Each number is 128 + 32 x the weight over its row's rms, rounded and kept within 0 to 255. Layers, rows and columns count from 0. Numbers have three digits each. The size before them is the row's rms in percent of the matrix's.

# layer 8 MLP down (transposed), 704x256, rms 0.0484, rows 612-703, columns 192-223
104:128137137175120133103102185133165124111177132113150129170112106141150146117094119144091225080051
103:100143143061144149077109064124126122114125125120134093104123123113144163126143155075166194149134
102:069135149084146116126146170110099102112134136127075151082126164141125090058174100122120050157110
099:156135091117108157128163108114132097182081155067057110191197087157150061187118073091086116101183
098:129154132081159127167121129147153090068136151067124130108092145148093159125105117128124142099149
100:145125145181136104142148147128124195164156129131082104093113131165161138104137137161110129118095
101:090117139117102118120106119122119145161139139151161098129108134163140134105108158190143108083130
094:037190184113115145168113135111095147106134096103142095148138125123188135133114162155141122118108
098:151084148118173138102187143186100104170185126132174137134121134105158104128115142127154152133163
100:135118149123108078143116161116110128177105089073173097148158120143136158093084117146100231136181
099:103089183141145110090120145135149067139135157107122126153092163076135120132170098152125180106136
103:137169142082133112133075152074202104154138083118135137135193070166166165130125118116134174169098
103:155125140081092143113138152130175085096097086098098103149155093106136111112096094134120102115148
100:076135097115154109143147087081171202117107176092092139125141145148144162202124091176112132095137
099:088168139128140125102089129145098159118139127149135146099133122112110085136106192098101121151149
101:110128107069168189215123139121110042156129144108148146139052123091142144108094126130089192142107
096:113180086144107137139111099150136079135137094121120039152169194189109115140119109128129098145084
097:126109133069047132146115174104132114167090095092182124144125066056180148148171100158069149177133
105:092116125142159097096189120139122098122177146123103123097105120150132110119110119137107157128172
099:114114099120093039065093082161168098107169165133126098081128111082064146175126145124157136172154
104:131202098144133116109158187109120128161158130124044060134109180134109108097125109107116179120102
100:095112140144137102105086153115078150128130076109106106079075092162105147123188206121128158136114
097:161159166113109143163123047126150074140092162142108151188123144083078080167160155124134131142132
099:128179098155129166139134130165095079082160168109170100108148144071077109120134091100165122146155
099:149098132146131108109170124123109168155127187161152124145081073103093151099187083093083112105143
100:133120201116127082130081159195112160112177157140123164112123112134094162095087161185099109120129
092:138073052169155172208131167087165128098148080125152130137092131138095088135074162151114138116152
101:151157125169165069108122065162127127187116165144151157108141144153184104123123106096151147104150
094:161113074202136171121158132115080168149134124169090102111144091162156114126107141145083120155101
101:153092113169110162159153060069123137116130115178119126173129138108176107093108119121106112125147
100:148116110108087152086146138122135125154101104152101185072124140146113184199060136114205109205159
099:096159195097120162131118086168152130153155125113125174142126097171025182169129159159110131152156
093:161120163108169119171155128167143142106138145146153055106045180142164141125105133179117124161133
100:163142118106120149126148159170136153161076155159108155102105123122100130088159155090155139112180
100:131156147160130117089060075122123123163150091166123147155176101174161174127118116156116125170094
102:148118134148110109129121157085158050117143132140136106117125102126130146137130130201103079163174
098:131097116120135144103110116099112126119149112115153123136077115123108155136112121101198114180172
099:061149169128149170106122126128120093150053165108159137127130125169130131116106180128175090127134
097:146095155178223139133224115089117128116101119147073077099097189130114087171135098100110129112117
103:154114097158121181123152138139164089198164068174142118103139148101109091102178070155074105134144
093:109149151112060146138163133183148111077158098139107093053112126158212120067161120122158112115178
100:125142149118128085166173118117097181112111116132133162197084140074180131083130144157084200121073
096:115210151125097091116103137119085081133189135150145135091180146125114075125107114105087155095075
099:105078184116150185115178076128115052136146110123118152126146133140151174096168153152112141175110
095:176089164151194128157133135131066103157086185152098158137171167215138141128150117129112156115143
101:127119150107131119103077122113125102083100119073188081090120103058160186090197166113133109155136
097:083140093158114148085187195159114114118149111182154130153110124162149127091107169112099168073162
100:134135102171143122142097091121163054190126166108111139137068174182134086138154124133139108021096
099:121125125158112145135120137199083096069097116161114078130134176175192134117117132141135170177109
100:142066135138129127093142109130167151161126163139159124122116110166094183141174100155178069119163
103:115105121101118138168114109140101138167155135070203142106149090113113099144143157088161142140157
102:122162104093115116165168120120117094117169136123162140142082121102091135179158087106099096113145
102:164123168177162139125107133112146093114107149100138180130094132131126108126189139084101166074212
107:178125171102131154186115176117110116073159163114191094129113117155131139167178059125102138055086
101:166168106116141139094149111058131132110088074129126144157148099127142108082081130159186180203130
097:137194100168124141176137091137161117137113165159100114091138113126117168135101101109142106147144
100:126142067134135124135112126134117111150196092136140112117161138165110120114124107087144068125164
097:110157103093142173115131182145123136131163131109147135138144125146155138163137169136051156094117
101:164190174159103109096159134077179197131108125079182086114116110189116118142144067111128123098175
087:089074171107185177132118127135133131129119165099154145127123134136090123140114145149108143127182
100:143086148130093156123114199131141085125139075134127177079180062083124172167131088122154086137135
096:098140136143173176083113149123097120144165128118115133134107131143134150141103142144172125131120
093:115096117095154113151163118153102133120101168109128196130084131107115148148107107113101103134162
098:131113153177101117131202078180094168095087197146100053131171148171111172147099130123140069117104
097:092045136060142115132128166146134086160133151095133176154081068125141116101154157103163193132107
096:141131021140095113133120091139136072135199170107164097159156140098139150154143177122052160142068
095:149127086175146120130129154179120114077174105093082180115165164160197145182189115145164165108165
099:157132185140169165139128110139162018133072158089089155139137129133084095060159083132130118108179
098:164137114148181165128135109125093158114171083103129155103148104139151128152092115104148080114147
102:131088106123108098126129174109135141178121111154122140092189143079101171118125167165111151162151
099:126114173111147114138145147119115147110107090098174057113153190108141125108166084139110118189209
102:109133127116106126142130108165164112127099118142103059097105152089175139160088111211152067089093
099:079052140125114109176147139094065132085136165130057138198142134149153118074133121130131032071126
100:047114102136164108175111131139133125126197128150162155116130132089119082100136143080152167114089
097:178111063168138089088144133104054074122133142082116168092140139154126095148127126088151177141154
099:159124064156187237131127162190044113149131087154151088129159128142176150122144146139133133116131
100:143110179105113198138149081190177174195132136151138185142129167145097098143128127142123104083125
105:129115135168076091127156116187145137088180119134135129110185189142066144078106117061103153080116
105:129131117094146113114123109117148149155133138135043077157128145126080135111157103160104122130109
100:115137107131110132147168152114157161157088148134157162123147208116153107143098085132157156142176
101:158188139157142068085119166133157134104115080122087175136124117188164082137137161141126126134084
103:131103158107165111109157123095139168091168064140087156131152100162150120154084089131229134127139
101:159149144135175118118103150099164111162159140171149103132130051057142228143203158118117166110077
098:103107135148134107128124105125133169076121162151113163169128084101173111147117120147110109142130
104:158173174112100087151154123129170077088155129144143160160105148077161086161157114137167119153136
099:081058136105164117101109155174075119095109114098155134195183119126111128111066087130167121110090
105:130197148119141129067121151153113089145170115074117149093200156142098119087132127103069094073132
101:101125124149161094148068086145172108099158110109032164114099091193111133156128089157124140124131
101:136124120154127134113168099179183022204121152152138215141160099111117104111044132179076146069091
100:200132134120098058088092079070149168129109160130100183191104128091160095084115153184092122125092
092:164119135100160091130165145162136154072186128154175107089079080087114120115155081130148141160097
101:115105184127126112074112060176144096134149140191121155145149107155104179129137072134160100148129
# layer 8 MLP gate, 704x256, rms 0.0535, rows 613-703, columns 192-223
097:126142146144153171187136174119059113108139128108067081071131149122146108130172105163205134120111
101:164147121126087204092139121117136162071110128116168107140134081154108141160087080158195126105127
099:132060096099066118104128122169136197130192175146092135114156113163190140190124132093123143129119
095:142120136123115144160113161109126112124148091168163180149148105113097141185113079108112080147141
098:124154128086135126118165115088168123164136180140169132149153098131127106087108174105131120127129
096:134088109123144149104139084142107173125178152141149151122155091110147087212092149101118127117141
094:155117094127133159096132115132107138183102139116130134173142148109066120124139082148107210066158
093:170079173088124106103142081075102169145149089131117125099104114097116132125217107104148125106133
103:129173067136134072159125122139104092098150129139145155119131199142163148097123145141150157147130
096:136133139091091180185090129164084127102202162087126165132144122121104100134092129156178165189122
098:115168122068121109115137106135180131150098152101134107135135149102158113124118114133131155168097
105:136189106099144128147165109049116193128149136111144138080107176117104097123118107089135093166094
098:125228191127092141086103133132096092154125107139096080092197098124099121167135154153127136159166
099:072164101101102166095198110185139132129126126203117129165171071189141120093126084110128113183123
107:130077174155101165166169106106110153074106084142113097089166147159185101127098157067112092181085
100:126190156093084163131143118142088133113122160117095079082100137072148092141111158138122092058147
092:107140115166167147115159120064097154178127159154193101136111170125171108138122114110125096147149
099:178091132172140131167129122113160158115152077142106117182163110111038141135100128139127145084098
097:113191161066134204098098130128087134169084172138136131178191117185177109118116124139147142145110
104:127140089088107170157106128120101122110177095128131092127166161118080131086124082147158156097144
092:175174118100137147146115117116162086130090139106119086151194106147119098105115045071176132128089
094:128134133156134108105180144163090159158151140130105161088149108127204143102107128166150149110116
104:206194093116108134097165096101079096087164122128117102121194117189113133104134195156141122137099
096:117130086129120154182105124077127124148121173134136145041112137152131085131062143158137105154098
102:113163143080108166142105125134176091130141061095129069113126131091157124110139138095165136134128
092:091155083114143146155137124121120112146173145109106152135091160165116087111072077104091135097100
096:094159112066130138190136127176070114082153168128197160136162097113143103140128168102119052168171
092:184091136170128162119144131107128150142118082135130149118162072151148055145152127108088134111127
104:165126129107097138152132076141179159126160140141106121142110166162099098115086139141118102122116
099:066146136142134127081146148152139150126121148158155118197123118185177131087167130139053090160108
095:161141121174071174113188122142119115186082110152108124176118140111100132179132203097152094072135
096:097184082071147107136114132129179146180142114122137137115103105106096082100147186114145129180159
095:200123156175108110153081103146055080168137097096121150144122103138123098117137124174132169158143
098:108141104193126137150181128101076144138066060104126184144126097092103101078122190105134112127090
103:092101155106132100088160104070096109138121137127115146181135103122144126078126155162092065142146
103:109102074064144150075164153122117140126163088119148134081141157137121132083140145080146108195138
103:160140126098093143105097136112168128079125163144124143150127105145111092104080126100170208172070
096:143105197113168106151152162125114170149111129141121108099145146145134152156156149090118148132115
098:131145132144147200115117112120133121090079124156124111162161129135141140099134192145181093146121
093:069112061159121159105129136150137143096138154123119079140091108121153139060157136137154080112188
096:099166180184085117158146143131191152158130122106161127112064176131092105110171179095150131104132
109:124126083088166142172153129141138110123129135087145132185154133144159124155137152148126150100157
096:112113115158159125145136144126098208131119108076139120112117137153069104107154038111145041124139
093:126185065170051142100082107119123143090159075121159115129123107105090084102132162165133133069119
097:159147162103105118102112129123101138145141169161131140127153100140134134080150183124086141134157
099:123143107129116112209145103139113111165148112190114168172198167132121155169157159137119100131140
095:144179092208134079112174138106156154189119148128166086090180092185109127103188067149105136077103
101:127150155073107131115106141127126140175117118175171140114136076120109096130112121052112098084114
095:188098174075088149137119106159160140119154083146085139153122131131111164101086145088180080120114
098:104182137153109103119135162093107122130140099153100102151143130124136086123115074115136066190121
099:137186097155149115171199167075127193132138100126121121156129157197174106154081115142115095120139
104:127184166097190098146093116120115086130078134140100164129115114081201059166141170127168124134138
107:091212099086096115123175147124063163072136103168113168177132133155103100127106169083136081148166
096:165130116127152079092089112060102133085122153112122093158150158148089107140129130117125077198134
096:109095144162103159124141054089115130186094123137188137138080126110151142100137163056177119140100
098:031157092098059119098110152116081134119136071130107203096185112193114148135174072130070160092147
108:128186099128103125162137103092131147117181138163092088147132172129081101168070109172153157140085
096:102092055103169129166126117083140170110147140105122152091114172135114085161147114160132162088137
118:099161068152155155091154148106118127110206159090111151125146125171141094083105127109117106115120
109:169168117082111162137185136142117152096133132144116168150178093107118153117157110083120098144108
099:120142136127109134152117132193107122159167089144146176111136145169104141155067160089113108138088
099:120133161106194128141148126119132090148100188103183154078137153108143151113112087111096082107113
100:086130163120153119101147133111113172140102052164125129115121068132161107128066113141122116149122
101:141128139000112158122082076103100162178120149136123069160143130107139108131163129138125103148176
097:121148106160168117193133105110118118095208074139114091114104088206108119147095142145162129110096
097:108152125136162173178171099082123187160083128106183121122135076110146144070094174126121108103115
098:164155157103111095135147126148114122146150120118208061164132145157149125108122172156134175176102
100:154156089094121123086158114100132234150110094116154145152140165076112167097085123207132107127161
102:120123122088133135160096118094187118126163146183103092111058175149153115176137181148134097186148
104:150132152122101108102152107109122144141152163161165068161171226158154107103089102111167068184202
101:092119098145041098151166099078161134124112127124154068112181170114118121195156137159140120088142
097:140181090140091127097139154148094125133124151125116162131153129138175108053047177178141116159124
098:129099142115138130128144125092050148159145133189116167111115154140137105146123109114179098136137
097:125145138103122042163079148101145177137133145148119143204100077130154123115098112122156115093127
109:117137167123076083143175054143107167105151137089135097194114135211106084147082101099103157090117
095:113095108098145144117125131070168100071163106085172073045149073150169086152106112139107093134139
109:136120187131150114143117143092119114115113112175153141128163094123206122147113158134137128140124
105:152065082095124136157147128149160066098090094147115114084123190191147148053094112145146164181122
101:168173132164093135145120132119153148119082117108127153147104165128068068117105181171142089062125
102:122094081091143144119091148090159148113127135141154132140153122149050114099132123119066080126158
098:113132133149177132097137140104095116117115149150154143127160159125164118108085139097097076153120
101:108130064140158166105111080129115127104089150094106086137137166166110114094084121151124123160128
100:118084057136121103149162160173060214126149109128155070096105127118136118161155147094127141139128
102:126140059048118088095170143124104143180161156139146101109191180176117143084094136196116131178104
100:136172080117102104127146164065171186116177146114110098137153117177120167085148140113125131178089
102:118176171068135178145152121141108099160129125192108128193166175143067148168149133115145112115129
098:135125092112100124143132137104084148147095096102120147124149094191163094151078107128103154105167
102:117098109138148130140129113098055127122134074141185103151177123120142148160102144059133173200116
094:098176124096149172071131147102067182136121187183157140125141101120184127111100078173100121138152
095:172140141072111112173163053169191116088170201103123084043117117188143131139120085145111106097136
096:126206118131135116128139153151094154106126138105115112121166147162087095101102144168150127134139
# layer 8 MLP up, 704x256, rms 0.0497, rows 613-703, columns 192-223
101:083194166090165111123129105144196115068138138130086102088127117126103106178181169137176181084127
102:121188159082110095144146109119149087129118102166111154105107161158168129101107162137186118142158
098:092118122133197062096151139151161130147165056151141125127117184146087149134167132095156089098170
097:161169125107148180130061144141163137161106126155143049095175116139083124092055099134146149125158
100:088135135214147128098118111087115168168136087115162102147208084109090107091186101129126151130095
100:180127092194154174122137150196163072103123107130142176138141113131083197177139165074119120132133
095:255078144163146152092088159114081088170068158153148162155186108103010115143108134089145162144113
097:138134101076104125169148080136167113107150127136159170140141121161075151141147166146126139166104
099:137133131173107150061137123154117152147127103121186182137069149205136129054115133124161089162144
099:126109193108128150188195112147112135079209173113155131083136133059112080115129160180073135070189
103:128142089147086092098164162110124101171128121207114081174142126173153127157079100104149171112106
104:059109112096158118172088093144187094191091097119133124198119134118131147098103119144133144153156
100:133152193135095116071131119171149147149089079157154124100129094099130074108154062118091130143165
098:099112175158123146196158121120128083166143169102114090092161122174119143131118196191038140109118
100:106053176166130140185144139127205116121160133111235082085163131137093161121173190150096139081119
098:169130125125081169124103137080124103127203142127098125204142183138105125128124123051110105122073
095:139074143143138148127180183114138087128120127157072153127163229136103152149141096115124163098109
103:079146139148120056116168152098123084039157146133151140106117107165142134169169104126084110123124
098:143147071099140093043163100154128112176156133106081131115094174177124131163152117138120121118150
108:092146117186124153141124152102091126137165157128067079162115192118078087160103176118119107141111
099:108181118152111112150158155111109121161068126079141078134127050093052114084088128145165151145091
098:116150130152177140148155147166062089135070140138152135101076110149115150067168109147139129119132
098:133175125135101146145168166135116162217131149107162152149187143108122109143147073055107140146160
099:173130189155134109121144122136129159091157200131124137132098059132081145152152138127133103080132
100:127104102077129156134148092151159046102158124103085098075074168082093106188150147117155122107145
098:082169057156133074176161142104159122141179123049095112094138160082139148129161076170123176161157
100:147179111109073128110068162136108158133107143065151098073153159078103097167117163123117128083178
090:104140067145096156132115095128074126105169137122145085131188141188157210113127110160114075196071
101:101119178086120109142052123137118132115047117082185119130077121142159150132093145172189073146067
099:131115135158159103100165135081156137158091173185113115153074097131151123171091084145188130088169
100:169125132148171121139115120098130174116072140101158119138144211126142125124077091108112118166101
093:172056138107169125181075097149158125059062152141152121142099096166159108173098060207176154131195
097:188091116120127071128084169134140136124129204120144137140155168153127144107097124128155123090116
097:153134061135081111149140153126123117168127119105115114155137093145127159127091101058092132096135
102:105152148118179082116097150135115125143193102146203142128113159147123131178089085128091086115142
102:133112158095149131123173073091165126158052129138081160104131136089155106116150105139159127211191
100:169146137103072102100114116150078104180166096122158159131118178136175103128135078101127155112135
098:163148149098100128135141104109107134144130125068067162142119156106151097176167134117097119152103
101:103147161123133152157093114111143115091137178153107158174150113111137116080122116145093118125110
094:150159076126172184120127102156113115120125079094053169121202115149107146145125086124098155072074
099:156086141143116139056138102075162116155142195195111081143093114100192098106158171143151149136154
107:137134171061089114166058093136159122149158116154122127081059093142106089161113115092138146139090
095:128130056119147163204136188109154135113135129147176144127131135099078100180134111112091203138132
091:053044162090069085124108129077129201119130128094167143133153129087159138119135091142176123155112
100:168160101085083141097161109092128126160144132076160091091146095139144166174160114127123104155160
096:116077113136143127084159101135077149072098131085153063105115112097107145096146063131096093036157
101:129118144089123128100104151148104133085099176124160097073107168135104087042109140125141107165135
100:115139149094173135118151122110137079200128126167057058141170088092153173106123122153099144162101
100:165092089130111116112144130194167173137115178119111147106144167176066145133114141143134097113155
100:103098104156132122148161120129106120195152143113149152160095128113103133132140119109098163116134
104:135176125112142088124192128152100129113166089156123109098094137131120123205083124120172156103112
102:134105132143148075102153143106170161095155117131181076086167081134196139053128144115114150096111
108:139065074160123150160110136134142158134085179165132109128130141114110116121085144076142122112178
096:144106096094102172079172138118143107143134108182106134112091164150122137108118114141218181113185
097:153153206164042173099136123083078162135121095146158103161129140131165133148137169172101128058068
099:096134128107135152151116145082068150099188132097132095138142150137173104104124129120109167197103
098:147083132137117110095088173091182058141096151160151191142091099147117146113131099154108145069165
099:088148151159104079134131148099164070083117159155109161127164148097111163085132090105142099119188
112:058137131110115142158154141162161140105167207104089185062112112120127117125104175096125187119159
098:212139155107102096050137094098152110153098154100095153131145144115153093071151133148117147206139
099:200126152118118097106069102080165069116087154082058124112127183161076100147152105165119127118109
100:112133111145141172167080091169091147133157163061161120121175121152084099095144078076140164140181
097:122135153129109112125127153216086133125109186138173056091113082143172157102124140193153133176141
098:143152095112099146094089073132127159149103134166183105158124128076106103127107136158152131122150
094:141142060125141091138118160138088086177083103176142122142085132137164138116167122167100129136121
097:177085097151145102065115130127124128130065138193098134127114155124096103110079166118116136146137
097:109060066139148159171057222150094092135145121120081119140075150113178139147116152152124149111088
098:152111112056091057098137117148142139149139160125140127133102116168140119093184151103090104141188
103:101085096123196101131091135118161160134050133143099101104150074106107119137156106096126095082184
099:136101099116150112153071092106164111115101110156098108153100158157192128156133170085123117171095
102:114126120126167063182135167118092142133132141124078090106105110115157169137148144217150118078121
100:209053146109074058226115080130181105121140121128096098081102133106157084143137129098103129156092
100:099123125141121128137155130177122113192140151157120123082146042108173118192160145109149102102155
097:129122118163135152105131140085128133130132093148164139120168074088181109122105125113108102102142
098:141149173104151116138193071089173126061053171097110171128123154127119107118121144095153197116068
103:088129106129127071111092195101071140158096097099121089100133134128163119172061167111093119143154
106:135095123056164084126152180152102108084138113159110144079118151134169157156125075163107117126129
106:129086117137121088197135179109147106168073123183121100085147106158133120206104101227081121154117
099:082122142129110125136099168095138189162167091179168148127133112138182118099155147152104137055130
102:122095163154109160126115129086108114134116150124072151099162199150120171166146112138133092137121
103:128130137132134086163102124135056094198145093150143140111112090142100125062142081123108188113147
099:119130165124116111163068114173135095150182125162100139126108124144130162151108124137134164143085
097:113132113215103135137153153130100127125135124106079154088142123137147113179183111153138120124140
105:137162129135134130180124102135130084113182124157126140141117108122130158181105119093164088156123
112:102110104143139106137119057116057084176106146115089147173096064134133163150160146150164157122164
104:139080167156107124130104163113117100055118134160144120127139158164155103149123167124133190186119
102:162179110135217080124191149136134203136167160087143065143142170142053108177089149133143088149154
101:136099125131063151167158132153078114173145126093140148085123120089089131143166094102121122146119
095:176150194097154103144140083127137071173137140156131129123153079121137140163131153163185100178175
090:119084059102136163126071116101149195154141116085161127118082122096108116128147074132168079149157
102:101144150147157115076078101129118082138051111163152105101088111093182121112099131096151106139208